config.toml
init = "uniform"
init_std_qkv = 0.024
steps = 7927
Each number is 500 + 25 x the weight over its row's rms, rounded and kept within 0 to 999. Layers, rows and columns count from 0. Numbers have three digits each. The size before them is the row's rms in percent of the matrix's.

# layer 2 attention query, 576x576, rms 0.0482, rows 362-575, columns 384-447
099:475550509498483454483470460504500500471514529480515493526519493486522473507491509473481528481517511528526555484458505476484481513472474500519517471483541526503497510483463516482506459528563483
100:457531440483550488479518509505472487497487508564478539603524492536514515468489482518491501450532498511553506548499505516466502543524471514509499505474494491481535478510507527486539511516501467
093:526484528490540463520499484483476527515467494467511506509515493495560532515483511516530527510524507493480502487548509477513484518483519504528496500512499490447527474456465501502543536501487483
092:502515467493481495505496452490486530475504509468486527471529469497509523492493495502509501487525535519505473495482527448473477502512500503495497455481521482530568570514438499536522501563538483
103:548539499520502457495493540477475516472530499491461489514496480510547487488473512467527492502459515482505500505473474496528499503481498483535502463501506504488516478491497499521520549506491464
098:450487502542517482520513485507525463509503537504486507530495515519502455480512518501470457456536496492515511486483496554487488445503507483483548489486500497464509453506488526472525477501476526
099:526505513461484465560467507478489480529494483500522492467480539519522477503496507533506516480523498497521544500460456491555507458521534525531493507521507488490520536481501507485487465545515491
095:498455518467541466534529523519481488519500527543512528501517500485518509485461497529507533506532484518567538514506453542487512492496475515512506482467462494518526451545535477484509524488457492
105:511516496495503498493488478499494469497514456516520555493473468472554476537484454484485519524543516506539487492514493534489474479500501532525509537509507457550468500508493523495521492466533529
100:523516478473554520529508520447475507462523456475479512473517509509503482535502541498496498537455540514469496521489429488486493502517477467493442527491501510515520530503471495450530496533495466
099:486496482534577537543529507506499496506526450512516490533482511511468490525549466486464490562526485505508510475535523529466479529493488549487524517496483470477468488480497499502505514480469530
104:504502455480524479481502545530494491495496512473504483488499477465508450484450525522457550512490506457531471490497537482504490482504530507490518495519469522433500544513502558483537495448525524
107:493487511506544511500501506512501464519524510518468496554469489493473413491506528485492499538524506498517475521502512514525520476475538510502468480493544487505531505528571487428521525507529483
107:510475507495512503540517472557477499482502565502468511418537467519503512494515522528517503511499518528543507524491501487498471489549510488509477467506487461506539526535473547517533506562475488
109:479538486552503505521503520464521486489489532515523508515502509466453507518480500541514432492492510529511499499492522520527550504509471510511489521459505495505491532484504479477501498549485493
108:538480524490467497538466483481492512524525536513497500473487505503459517534503498446499491444505547541542457474466440518440510482501446478503485509482503447504479558523512517519453506502484499
122:506477489500468525503513491494536468530519537514532492465512495493463539524455481471468494510496516516573480480474525520498509490520481493500513541484508416537469471503451541522471485489468489
114:454488532487531559513526559505518498480472470530474475471492531534502508499519498551484439523523551486551524497511513521478461492492493498509504534503541496478458499468484526485514547508490474
121:469515522486529495518481507530506505446496437538526492530472506481472449505558516530481473498510525491478500485492498529504467502470522496464469494489534526453528487449497510474553534481519505
121:493534486512481492477488479520494451524468489492552474527480507453504507477468475538442472491498489513533481516460510503481511517528517452506498518485530481510471487479470501494459459515512525
132:485526528449495537474531496532473485474456504479528478491491493469484457516513452511536508459512494487524507516550520506494469501530518478527525524515482461434524500545495521549497536497477491
139:495497471454526511479448474547466477527508490519441520469548446526496499482551525493474558487482460502467499516477494481523491486427529495502492471530512519476519466541538422504546520524491525
059:503522525525510487551486484488545529521455464521500490494535482545496470484543477515479529481524487485486510503479517497517519426447493512525522495472497517516481525509486516549510509466479524
091:509499505478487513518556523512461504428499494487466506519481488448523507468559513509469485507501479511458519502500477504483445456514555509502501492511472543486488531504497485514556465493450448
083:532495521539492469479508493537460518494494484517489504546461505473464516529452523487534495482480526538512532528478494494471508535496516451519513491528490494487469496497488482473482513533549487
104:504516538464470495494521494524460536495542508469469479514499470493490550480491497510500485459481505507474462497486506536520503507536543485472543477503477499552494492492534520499514503527514525
103:495535550489478477523523525490535499520520504521510484494521535486461495475489504516479470495500473523496469485489520518445506498487485484529498506497503510481476458529534479488483485490493523
108:478488476503483477472516518497540522542498504517527495490472522512471507504520513526508488497509542524546461491470527477482535447513477536485536482464530518527490476478479521510411483470491536
101:512519512515469503503521515473482459507424453519504516496486527486474465490538515511465488491524482542484551520506509529468502475502482500504484526473530519504527490488476482525471503509490533
107:502485512548486463445477495544473513426522504472509478495485489488514488517486498509524508535490500504459511520496496508483502528511527491533469514504517528526492559471473500509467540537516489
102:494511517477519476510487521488512493510538520534509491548458512553499499527534426493482462534532477522522466450510485494509518489493471501554466477490561479534507505514489483524515476510482481
101:485493493507475472502475529512513514510460472468518497511474504495495501505428482520482539575517503537471530487511527519538507491516515494489508506501508503477504493513521511500480552502489537
101:522527516487522494518512426546436473518457470475509471471522492462532463526523478459508476483461485500497492525505486499480477507435522526510484495521487500516495511502496500496505477544527517
109:487537498483558489502501470541441549543542492472489516482508457540525510526504491495563490513516536475489472493530480502540515484471502444492511518526478477518504558497491546436485482530503539
101:537501491472530478504474460526499518490523533480472504503492436542490535523481451487489505494459487491531478495498468514522515554474509512486486508491488465500508545493534487501507537512511496
099:530537583493484486483498479540491517464479476527478486511489512525515501479515497468510521436493529548462446494471516469490496539489498488494542435468506520554465524497527504477524512466502446
104:479516483468518536482526528517509542499499515508504470535479511496496508492473522420535542454525470502485497509555515457512476500516501496489502538473510492438489493535524518560516476489486522
113:509515470510477506480468484475485540526510562529498499516474490477498506519512499498478547460535479507491505521518515459506493473481482502514484486489490488586507516515479538496502466504504489
111:505496452520517485516505465494519502509485532514502475543486495541456498541444515530489519519500478516553544508525484470481535498444509503497468524527492453504507522516503463519509531512543539
107:521495516497522482464518508570450460501503477494500480482469463493500474478562514494479512470509516532499506458487515531520497522525494531487489514494534491523508476467495541520482501501512492
107:510523475510466518443503474523457478489514513483533532538497529494462516518497488507548430486477529503480501503506483501487456499514517477507516512497522463507528481496460565481480541486487466
108:534506502516485492506518510508480530508444501484459518494486492556492508518503462506508559510502541486539517554515480518461500557514488543522506486536485480537506546497494503502525515525504447
108:500528516463520516467499519505480469508490486497498469491552480498544504516485480491545482480436468436509543548487494490509500511473516518501481499492492506490487502459514511487546509511518510
103:526486541524526460472529512505508502514507509489491469484499493548559477555494487520508471502510526505450558462491510479479509501511502526505484470512464497520461518485474499487498505535477483
109:478524514506484474469517532509501517523518507547493510525480471492484472523515499528481469513499522504500543508491541512486557465534438503498477508510512487512475501533509500571493499481512517
108:522524493524477491533536475475518483518430522482529510492487502513457540497461508483491498471496516479513461530534493499498492493516464504529487523515481497505523509517479521449476470504495481
097:469504474477469490460513520517523537550548547510527482476502516469508502517484488508486502496514509472467513462545536488455484518514522506514481487495465474481495483535529501521506501497468516
108:480510545463491504496535520476490538542499454497468475458497480512494483507477501549502509510486497498504510452511518522467514493496503512504479544499511540499534497499467494460517501493502491
109:518535509489546507509509482509517525499512478454498517446537471462460480522484531500499514453495501460507463538519536489471471520514487483506501525478477494480512544510514488527479482512542526
112:504524499506523501480502531522521508525521527541487523556519510473499465560512475474494501462507507503517503509513540508493501482460541510475534521491485514452485496519489504514493489497472527
101:486504517519508468541497499493520493528468484471488478501566507508462488518527542481514490476484534496528525519473461491485503527498466536502449483510515466473510509489492481468483475519477519
102:520492461522517548496489497496453514469521468493504501479525471498502504546511483501499494502516519555500537499482477438486513513526508507477502519513491482507499491482504504467492507515473506
099:555512485487433496499529516481502522522501472481518549491488557470515489508519543484497466490494513529495443533461473493522509491523486519482502533536518495479490473496486512491497460484466472
105:488507498500524500534518500479480485491522493473507515502526485487499468501528490507504518542498557500475538498483471522501484471497510429503469483490518517521486513491512542498502517525465465
135:479476522517482516506520499483542518519478472538518483495474535486520451515469512519509502520497533491519508471496514474505543486505469505524529473481495509505492455546467498509469502480509540
099:490501532552490517519480498461545512495464488537503473497518528489478477488467493525447489511520502481480505466502550498501527451496501479512490506506500488477473483545470479514496491464520528
093:514537489458493494511474491471458496520498471445517490474537473459478500518525490492485516502454465471434517504502481506550491492500546490501499519490472515496497543451550488492542503526507488
097:489499471530481497471475489479517463512501515457497504507476469492514512532485463512504458486490429487515502524489476467522492496527493522555488497485513493500499495510511493610515527499447500
084:509504517481505458495448521517478522458530503485442481534488485533576490474471497502513519506458494468486536507484491547525496519482499480546524459489506461511494518543489467493499529559489498
083:491467503530516519428491517487473490512511455506471514495535493478540522506491558482523489491488531523525485537492461475520509528551479467506510471501540509565508487490552563500491497506531500
107:507514532484541491525503516537460471469523540511488473525484501499448509518499519487523498465505471519487510513461505504508469513509497499496455536530491435456495490549506496504527535572506514
092:479515495490486489509470492481472506455497486465455504525531489509520502485534523497513502513469485478504516473515431440463473520514496519517508498495497517500538525529510465529512490522450493
103:512516485477499495506483493524455536465494536488456521492547542492551498491492479489539505501497499501482504531477486449534466516498553492496535506480528476535523479446504529511506517564493489
112:534522509453537454513500480500518495524492536508465482537484508530529507475464513479484497518530532459533534502496517503529511566505541501495477479555460463461530530513469514475526465507489478
096:509515500518476522491492521504494506538505521487496508474513427479490498485507532490499506486473454491445476512483506476541515515501496517510475484506556493485529513478531485507532516519520502
105:514504443484519475492480464534472485478444509487480528466549515551471514493455515531522522450478528452496471545473489457517491510484516479519496413477467557521511489486534515474537557474499505
098:493477507498514512514514493492504550484487515497506522480509496543543481524445502478531515497514473509486480514501500502525498506449502526470469504530491524545513498464498547509570519513524503
099:506528477539485475528459499517473531465462489514495537513509521519505497448515475500518526522506486478485523522527493510544478526483503491503462510536489509486505546511490477492475478544521526
106:506513525510496492456529510514513503486518511469494554522521512539460525505492502490483464478533477535494433496485494468516516498498489474461486488516532535461495497487542499526444457514503472
106:469482478441497440474475477483515547464517489466506475512506472474496468529518485542513530502489513470496550490490520504486522501491504449487472469486493529532543520492465524532498523502498473
105:515501474466533501487541541517514503568489532463486485483475512503539498544480498492496473494503488518459483519506460494513476532473515485518507539518450506512476515527454487476527506540536485
107:458461516511480516478522564538459519564490481543482519458475496537505503506561464538515480505501482512540444498538479533494515449493520494525528514499487479506469461531481494547508492480473542
111:496493500479511475491485516551493514504527567523480507512507509529542491500478501478519541469486461506497538543523510515556483492497564532493517473486470489489530512492489478516539512511527524
092:552468467513492537540490517475502523525453501535553497511499465499468474500435470526452518513514484504496529514526506506467562479496507495490509461482476505520480507487466498451463501471498557
099:511504464477508519464492454501498489463463523468501493506499489472510543531512490539508538483500493506482552472518504485508524497465494491493490477501514478492464535494536542476509528475523533
105:510503449515490513527508466523491513490499446541519509515476468467477468498522490540489536463509479496520533507480486482470525521522486495514527540505477493532500503512508504508537494488491514
105:510516497491504499491471489494528500479506515508490524488467509514479487517503531449556493502550479500501488456474492478483481485481482526507473510500510492442505479533494522540486515531489507
104:494469487496486531485489506459536475495525510508534515520497562533532494505516442516510461521535499505533463451508536478501519513469491514461485544495507505452479484520464525519493466490476490
106:467458501517470514448509525489478484442530521513504483520477454518531525545510466508487513492522511530492488497535490503491542502488514513516482515520531468526497487486484530439450463513482479
104:514524527462534497579507489487518500475506518505473500498501480515506465477483526517477441507512505491492476458494479520495515525501544496501492517505550484443483498511509541494469493508482522
106:482523477519530525515492530458516520501488485509535510465513483527512479496506493508475490492522517540480444501418467562495489484538455510517458484477523469496493482471491538485496477487477507
101:502568443480477489513511503519473481521497519488473495497524511493483530498513522494474509475520529522505482495515490484483502475547540547515515480533497471481468501487502519490412415465502511
106:498502497535526538483517539484480491482483468526500477498476504504537463500505485476513485497476485504485467496525484536497508498529510509467483547512482556523507521487520463502492490490489489
101:505509483511493485516497489541503574474479469505511504516478519483498482497477454500515527517519478503496437532499510493535506462453507510496522545488488502494477485484513485498526508534496525
111:536439505451511501480523473492519502521524503492485519471495514518483530488478465498506509497507540472467499459540469517514478494503495481511487496516512437474506542522507500489454486509529464
108:477486497538534510513508524508504553498488478503558511489516517434516485459484475493522486505474527508508473491454533505510490475505512489485515460465490502514502493474497527559473506489506513
108:490501518521470521526498521482538507516495495524495467493475531516468501502459500518482464515515531503537457475534541501449565508554458515463525500488504479509465455519468532492449482465479518
100:507494485495544489479514485519476516487540493476511520497517520476511539470509492460540541506508487501449537530484467483501468548486491506507500527542510513529550548480475520502544508525536505
091:503479506479530467488502490470484515474472523507448520491538502524539489475525534508493541484443449458470500495447472478530484479456529502540477464505498501487486521505538416524520502529498454
075:477494499487463489460538499500468469470506511475502498494546423543482508532531539502487499486485516502471516526480463496561488488479557499506487470470512521511462490484508499491529542496509477
113:474462474500496504480522496532468517485498518501469515520544446473482511511526502488526537486473497485474532528496472468548460523467527469514471470511481544547520544485520489494496518506548462
119:491522485488502459457473488513425505458530560471501473470542488511492449544539462485522485528519488495450493472458479496510450500508496463558526504527499519505495532488510499499508491549475522
096:465483517513485493493511511507445479490494531483486496496505493525450493479605486519496527507471457451466513514477519511513468482495514461525462488469481481512481520497533480510516522504493506
096:535498496495499526491512498493480507483512490485489493486500506503511481490536512479499489495506522513521482493471533478509460484494508511517527512520553544486534517507508509502525550505500513
111:498491477456519527474496471511472507506533520505457477466512497546515476524500504512491519520473481475488503497457481513510468493493513507515467464493475491493512543465505502480509507528471478
114:495478525439487487561497469528480504480528506490501471522510468477549527454514477506487546509494515488452508530493460525521479512506503476531503519515505492511489483519526502482501506503502520
109:488489527535492483528521475508534492483524443504515514485482465492422518500482479520494505497505487501504499500531512494492564480498489495489518489484475497507466454485519490496474466511524518
112:465469483529465535480492523526527524496481504536526478467532475527485510455486487515473487499529478529510489481539527491476495463488496529485541507461548502466461479512507488545456499465502542
107:535533508479527473500522531507490487493468501488529520462482519494502489530503525488559525469471545457487517540482502485496479506466483514506487496509513556500529506471515512481510482481522476
108:484501486492464490475468449516458520536490502488492494554481448572545494498470537488508473455460492481493497499486505510497508533493475466487490447522496523495499486483522486516459487462525478
105:472491474464528493456487479490469485489498511522487512495479503503515527529491491484507498501499447521519518543524470494540498475530488524537467474517439497511466512475523522505559534480484510
111:483513442524448499522508510509516486520497454489519482540486519440476500494492512479489473444500535485505528537479496532488539507470485525481505496502517537509516441506482501505497512474502485
104:486543562485499508507514474509483499497499505559438503497459488507492522505503568511565472474518525455515486497536514509513501553528488521511472456530513526496508486499526526577489478470506489
096:512492539482533467500474504507482492458504481491547503504511491476515515508479512476486482496468489546487517485454511543516490538541530487480463525517512523548534508479456519440502499507535515
100:447481508493506495489509466496467479560523492475465496497508494512509511470508513500509445489532549480520473504515462495518476498456534458490498539533520519507539503526496491530502522486488517
105:509528457489540518528533499489505525494507499480436479487504468493531493481480465489526512500535500471466505478514514495532495498493521462537486495518469485473505554523467492499484531515516544
111:464498536515503538507458548492536482519505536511513499488474550492502529490439496514455512493505512525508554482530521522484494510536464507494494512520489476513434500501480501504510485472465526
102:493532494523501479498497493505502491457518489501541514483534511481495466509557464469474498448505521484534489520520525563469488516520502531479591507489525495469509466458515514496551495517462511
102:503487473504530526510485521489559470518490487517549527496526482445487498533482504501492498519492485519523478522540591489519517491538487494518523477457494512500470485510509504515529495446500557
107:498502450521463510476544495477482530498497495484494547512478518494492452527506508472430464508507537484500493506489520485458503490495478545507497456467530505487503474446528489512460440497484458
106:490482486469545478510499525493534516494518492532514495481471588451495488513575464477518507467530535515523465484519477489473495456485506506493527543508472492508496504511468537490489467507485517
109:525472506506487484513482506494512499497491502492475500522518507477469495491463488493458480493460456470475487504530546530512466505496449492521539483472532446520474487511514545519542498492497479
101:505488512517479519479476497483464486521459513551521482505525456502511484490529544515510508538458456479494452441514510520485494497498519474546520500493519504521490488453538501539521528510480470
103:512459522532513497497516519507511523508530482502516519473482523542474505502535479504509508489500498463530555524519484531504507496537503452490478559500497472537462512507471542472505509480504527
105:491478500516488487501489516495468467495527454499523517528497530499452503514507470534463506512472494452521521497502472550508523552490511490513520493486483511500482509468478494467519491507532491
106:512499508511485520477493464497526529527497551513474480519487502512521511484522506491520475474507501489514510497508543523484468500478519496510519465456526513519523502472531515497505483489512455
100:455502490521507476517479515486480496491492487520574519507499503460496484504498465498483534527488477500529499527467503535511495520505528523485472482546494512482486499512505487486547528516480543
108:514477504531462465499496475489518499532523489456527499485498448546474506499506456549509479504524481501510554540506500490519534478538514507492541496504474522504504491543539529497491512495534499
091:508493498534557488498506473525475507508535485462512505503515491465475510480490484446553516516492497488453517529510469533506438536485492508539509490500525486537544529455504490498491495517548503
083:520514481475494501480531499533460467489520507472473536520530470499518508500548488491528521485502488495476519504448477477562457481469537492500475504507496520480508544481523481495533514525514455
111:480515492533464533488515543477525478523466503527484528486477495511513486481515512516463518472522527539518514506494505498463552456526524494494462506478487503498490453531513499546499502482470478
115:495525539562486490504518501473533494526485482523527486490487498539471512498491483572458489554503473500519509519510540563473538481503498475483495502492500510468441444486531490489509511502480506
074:515483451516472474510546541472498473504493444506538514492463509528473491493565485518440511490481485511500490502517506486521515445467507481466483502480481511457502489490511464490502470481502490
093:534477467483487516481548501499473534499461487488452528471481472514494491465509559498507541468475519476494517499502507461506509482521517510550513496516529499541495510506536512532491487487470501
109:486490511515503487537508553474528499501486458512465524485515539515450448481542519515449492497501503488549462492521504484480517448486525496454508511472507460483436480495490482501448451482438491
118:497500495527507517538520555499508498528484498518459492495513500535533531470516480534501465529513496535525491493500502446547518452494480506458496500467521503478490459529486475504485495462482476
096:455489516498486513507527514511488518488472458497478514504472452492484482478539512515462539523467498482493486519496485520507503482469513443465506491488540485532430484533488497503509551480448471
103:516479483486498484507528502502470485463495470512482524480457526514460516525563495482507476528478498473504519513532493498506527475510533521483498524481427487534489504478501483488521513514493484
104:499477540516508502526494533481507500494521534532466485498527514537527474486466509475512475469512462501460473489484480540529485539469493485468444485477528513481501516495534472552498492508517451
104:490482538493514542515502484519503482469475518488511493502519501495555473507461475457522485487502494465516510536509542491482507522507456553554551506509526517497525476510476456489514526512597501
098:499490487498533508480547509518442481518466482541475531469519453486466490493566482487484469523531519482513454492554506437528518488498525516474491507522466507495522484508526526515495480491458473
106:475524523530498512517460500488531523497549516520533488511509499497541512478478503540516506534552522477509517509474515540500528513467497502462502522523511508441465488516503474500486520496476501
108:441521492549516499526479492509533490506475507553494488487496487518488532478518521523500487490564511487488506502505526488491584479515480526437462463473467537515475457526507474489477494502475496
112:516493515529483535488507506510443475483515528522465467518529463540481456454544488479493449472515508531533485466533517494499505475498479443455520510450531469520522475526481509510489453489472522
117:470508487523481502464543515484517507495474461531483539498471523469503457505535507501484523513533477518510474475518521483458524483479492532429520509499481493467496459539503509513474467450490474
114:530526494493545464458505483502479485468472509457528508495474467511507503554463509470492511478484549457538512501498481480507510523509508549499529500494535487532531524503488526486510463545532536
114:495472480491454516525498557482550466549481525546517479476509528459479484475513499532459503515508517529509495538538538535500508484517520499500502520497520482510471471509502517514485513484474557
105:480535540485443540520491481530463492490499510490495476531479467474487504522522534487482461527495523489462520492523521525521479501553480481513473482504470480527491523485504504529490528497473494
102:483497495522516462502472551477531461498458443500542450482504520494454503516523498494488460480498489481533497463564479515501531467508532530473505497500511535538519516481486491498475478492527522
104:483485479500481518497493514549502498516474464517486467471508496479528545495476527500524538448533495464494521509487500501511492491488486462536475498505491550496512499530497476489545519475527553
108:480501483535480520489482512510517491485485528484483469520527484441458474495532449533505489437523483524452529496537538489468507518521520493505559459468529523507519480491527452501511483522532495
108:473501473529484505520566526510506497472505477528544490545438511449476484483451469511487498511524525488523558558514526549485503498513473529476492489514501474517495418548504544502526511448481525
105:516488505532522534477489439528495497497482562498503504489551506519501529514499484491545510473517536504525514510483571468517485531539464559517482453484472494477525460487520503533513510485505470
102:514478521507522466551534469460511476501498449484489511507477516518509476472491486464505480481537456463494499535513527453500524508472477528525490501521497490471518492533526494490524527543534464
104:511513511511506525458505537484520492507498509515497460459472517477498523483472429503458431501464496534518522530502485518515491475495506542515518498469513492509489499503466502497480488512493543
103:517506517508502489531531508521523488492463515469498534519496512489473463472439453489532501459504506487478507526484509541495462504474506505543518479448493494498470479538530504519511509455476528
104:459505490493471512485562497525524483501506517534447507466549466482503514495473506486496530535518448511446488515449497489487517472512498464536444500513515507501476532521516484524514485500522500
105:460502507537496490489498506555520472470518484460499493503500508469446530498543479544531517490548454540509497486468509500530504503506506522492528521493510495470514467482499516500513494519497545
106:514493485513533512492488496496498500553451510512563496497456487483493519480511457487527538469498482456513511504513513524482470475473527516549523542487485472525489456520462507494469456505526573
103:534534501494525494483483482492489552516480508492532524488487479530496492522540512461517500443516495518513486515519531442507490460486498476487515562540519443540499502542476506533532504503485476
125:489553501498491495499487499467517484525509513502460525487490517535482514524503515514471495488506525500546486454516520471451518515511480490443507468477531490465518476551453513495484500476485530
113:492495516487492517521515504478533537486508491545506504504482526496486474523511509530520501558489501459519491539490523523507490474499501512459491491560529506518494525459497514477466572481504538
107:481491511514490498490497496484521461535469519526518477516485518545471484518482492518499475512482511529513505471493516482454520495506490486458501502492509507486497447546476506480499460457494497
098:472499512509505536510542503457531526497499496544452523490506502491463495476519507548482476535536486469502509552515497522515533439475476509498486507513493530488501512526525493524503540460482494
097:506490472504487490488457515459546489535503513527507507528467481490471513521509474485483452511540519516535492494463507521462542459524453483492511495485493474522507492560484505531491490466472476
110:519520546491490484544495446502468446507457501491466499487523481490499482472489512490519499499466454486449490550504486530532466471500551517505494515522494475497514486489513490492551514497513524
103:504504521487542478518457496535480483519484477485494492477539479523527475496458516499534481479481492521492494508469478467532461537493523512508473506481474456519499512492494508459545533522539523
102:474492520503509526462520517507491471488507498502535455528512515511461485513494479492520497509518504495523496548544525494493504487480496486538475523521519500487483503542517504547526527466495529
110:499519517513536487494481506513474498530523506499485520496527495508535519503505536483550492475457529495515510498490508439546489554498511493505482506494485497501524535487496483519522534502495481
101:520533491496523492533492510529460497497484512480453508520487483497513511513467491531493548502452489490454456539529471549514467454476532532555499507524484474505472557451521478486501523518493508
093:497508501488469490559530495486486500516459507522520488471488489448489537488517469556496502532529491485517526496526479512505525532478514489484481535489501513467462497452561485534476495505500510
109:539522508496530523470513452512474484467504463465456508501542514500518539524502504492521490482482468560474474504510526494520477539476524520492498501510491497483508484486457530522519538517472485
109:521500485486487512537514522498558485509469509565514480549483510499512475522478501494494470505528546516532513489503540450499555474558451511473541496466508500469469477543500520490456486476471522
087:513555498522556502491497493506478525520514525455479514510495517516519523473504536477518504455485515509480494490499482501463469504509542487499508484525512526547554555520470458487497482553499457
112:490486481537480525481511516486534518527512473523536511482495508462461528568481473503486470521499492495550502521514504488463542477493463499466498508472514527504441465526471530506482473453478568
105:519499500494492482517506489525456530477510509488491487499497480456502487466528517508543546485486450462474514515552508511510484541477523507538473498521483510496511512443494480500545549524523512
120:532508489495533493478487475528442515494498502481441533465545474504483468477507533459512522473482487481497494520506490506516413501497532490532500473511447522502521539477534479526523518504488471
112:534513518479513512486464439527433519480518496495497474462528503543492491508496532456522495486466496502534500501480485512487433474477522460517506475535460498509539502507504494467530507564522495
106:488445511487507486576533521505570516554498502513559496495460547480498492479484469513465515486473481474504487512478544452489524518485498551516485506477518509488483486522519506462498476478517528
087:500482493487472498533486515456494515522463481483531494500494520469497514485489444526478515492528453488503528550499503555515525507479526570474490509492501480460468465468542497531529526511558512
103:523483495524530518528503478525490499505492519537517522508468516532483485515461492515484504526506505496499489497550524523444485514502493548512521508490485471481499466472476506498475505506502482
095:540483473475503494489555489488486451495478476475529445508464481473458507501504412502536495486491486473456501531558491508559482543503529522497532492525516482468495508471496506529538516490476552
099:538485521499496478485511516521451444471494484471487504501524517473509536507517485504499457472503484518464528509491491478531491527547518507477529528528498494478475501517458513543534546506471492
121:488479521507501463488478493547468517512490480494478484474549500460519508494507546521580492479486456475502527448441445498508487559487524502501505497503476511497505497461534450516532501512495504
100:505471515487457533497460446537489539453528506512492517429483503515516529544486498513491493505499497480476533542521522469509484494490486531490509526502517536499469512454494499518497479514531481
103:506547470510484524504487513504501496536500482530509467511537480522544524509505551512512497511507548481513526470497523496480510507492462452478502479528512542485470497508470466470503513490513494
103:521497454485502489484509495480481485514501485513560505473518509490528520475505442546476499487457474500452536514524469469497535458498510456511508503487525481520504481489476523477459493481483534
105:485464511538466490507545483497494494494490515491519500476499575459464489500511442543495494455487473506482494499550510522464509509496519497502518506520512511501500458560472504503516494452457526
102:497494451452525494534505484485549525499493475543515456489526487485474491536458481519505462526485476509504515499525526486515478457526483543514488498491498518498513543510529525491517504459454534
093:485480522511473536540521534483468512480491549491473531494449527491523505489519461533485549524526518483503496492498511505500509505521513526518518515516499483476510528526547532552471506512490448
103:510505480525519496499468493485472522496503495494498510530506445485509534527519474470490500548528479492504460490491519490480500483520460538533501493511487497490502461465518481531477534490503494
107:529475517490490517478564493497533494470507515514488455536490513482516501505529517525497486516521491521480518509472467502516497495522518489511507478500509483522495452525521485546517512471498524
108:523488515495503448512515477560515535477490499498505499526463547529503509516499509515506463498481522508504524473497520453492531545531515498490520508492489469525494472489475505447485485498536545
098:482495517513501502492482497482511513510517497514519468519536480500480447494479521537522499546528486470512555528490600506517527518499482512559482493449448489528524485518505506498502557511531502
093:516499512503536466529461486537524535498526492519473497485506540522492528518462532543541462528470522485513532499488516473524508541508500500486492453497504504501539484482496520424501541521533522
100:524501472527444490474487509471527510509544500507522511500483496529507492521538514518457504473481500512481561459502513477512527492509487490512461461432494455498520475519424512500478491492498528
081:522486523517502471508499508545521527500515512512451523485488526530520529528495526513512475491466534523505542451495519456496498515545479487492502496490482498526504461526460490479488489504510481
089:479472468511471499472506489460482474522471541497491470517506483484500446462543477497489519450501459511510490528476487510501494465500498546516513495492495483476457460528510483547521470506476479
091:526504556493519489542499481506451493504462507505485495517497469463525467444487490494498522500428486478457467502486458532510469491510527521523499504552499492500469544495520483505513505532487485
078:499491493527495529542509478499528513484461530559477521504476501510509516528509495486507472520497514485519490457509513486496518465505464480505503517482467475516458518518426499510434450481451482
102:499520512505519528540466506502460493491487533466443506495519477503527479445453513493525507499521482501486478562480494517519459540472544525496501460529497509481509520458539469519518515545544494
112:493503486471470528508531489487514510485493509514553500523459531506503477526509476525463534509518513475530521485519498506486540490523466487496548523497489502455456490479495491497460472522473478
102:457461472490453542529525538475563504515501497562529504509473543466450512482518503496502492516542515488505500484492524508499532477520499475502525488475513502492522456512513496471469448505527504
086:496460521491508526538468512501479464543479498470503464523487488522507511487484505515549489523483490513493510539476482515552490519473538478531485480484528535444522495464523487476545542514527502
081:501510439509489535440499481499539537508517506543520524477478494521419433557505474462471485497506524513468501463510483466482502470495493512496535499504514516523496493548451524515485452475478524
091:505502482495518483519490498530457495478518481474473539487509491509519516486498532517525534498495461508443499528516482514525472526463530522520474499508511482478528512449553489499555544518526495
087:544479509491527506500506497521508496527502457529501502522483510507526517521493529469497480527467540497536477489498539506494482552516477454510507483517494518494495493514484507488469523517539487
101:496462475525448546493506555490511503493496507504485507506523516494508486481539470504463508496517503508467510506510485498476514490528460550497540547512511514459423487477468482510500497533473471
087:481477502484500499510538510520480482507472474479529508494460510463504523469500435569486505483521504480490505522550493523493549532517506516489526509497498498427460439489512505524475479501509516
091:508485520493465527500549480482482515491463495486516513503522512486476531475477513568501457485522520504517517449496503490534542523501511489460508521491529469483504466508524475530507537520538528
090:484507512482489448513518496515513504447537508512492497477507463524478481557509469445492484501473518485473478503484477438479493515547523514491466495504534555503518510536472515492493504509495490
102:497483509485521500525541533472555494518544525520497511500503485497524472497491466503490534499492531490501512520487535477491537477505441497498499505443498491523485460514461509449480486475491525
111:487459496505495497538518477459524462521500498530564477556472503478494504456512477528490505514529509534493495464482496519480568465515482494479504526480489476488480465525498524496474466478526500
092:464559475545485513458564498501534479537490498517477486501486471508449489515484495506489489533519541453491460470489531507488537492503487518480534485506550503499483512511498499506470479443507466
101:521550510506469453522474542500509508477504491418488547495522474527496480500509511480477488500459502504524486510498483523513451497496482519489464489511492490514542513510467525462526527518511487
099:525485529493480492500499495509471488467479465519527460499495520517517543520540489491487498451495474510464459504475435528510480501471473500483483485527466524489474481520508481496502504485497471
110:473488520523499486505469532500511440480488479493521536520502509519533511517497464500480464497489497494505490547466493483524553484520480529511466516511500491474480499487511533516495532476505519
110:512440484511488492483496531495498502514480524514455475540520485545509477466483513492484558488463491522466498480505492474488485466518475510511464528499486463513523499517500501521490494500511502
101:519492507550512478460487481479518519495470539516517498503468487515517544505419496503500522514499502462486492535512554470536548527454503474458454507478475489495474482530500499496531492485473542
101:495515479527479498488527499493547525496550485478476524479503443453488502496454518484459493518516524524438492494480542484517547485467512535470509484488495498502558480520513480503450474497544505
102:524484491502488532563489500528484500505503502508508545500503500465513469465462475549478523478469483509481543463493485505499464482485490486480484526550536481497494493488482487508468461536499483
099:485499494500478506457522492528507461442499536523515528521498510520509520499477520483524501497488495497524510488520524514509477524496517518518520511486498508433514509528487508475480527478465449
104:465492481516527502500541520486514500483532484460471536458498511502489506498486497496530502500481495457458494537464469515532497505436499494500497513462515544499469505521537516539527496465500524
093:512534495499504470499524497467520520571533495506486541490461497510518506515465479521515510532534511518490457486496451510522526532505512531476486533455494473520511493475507459523495491475547511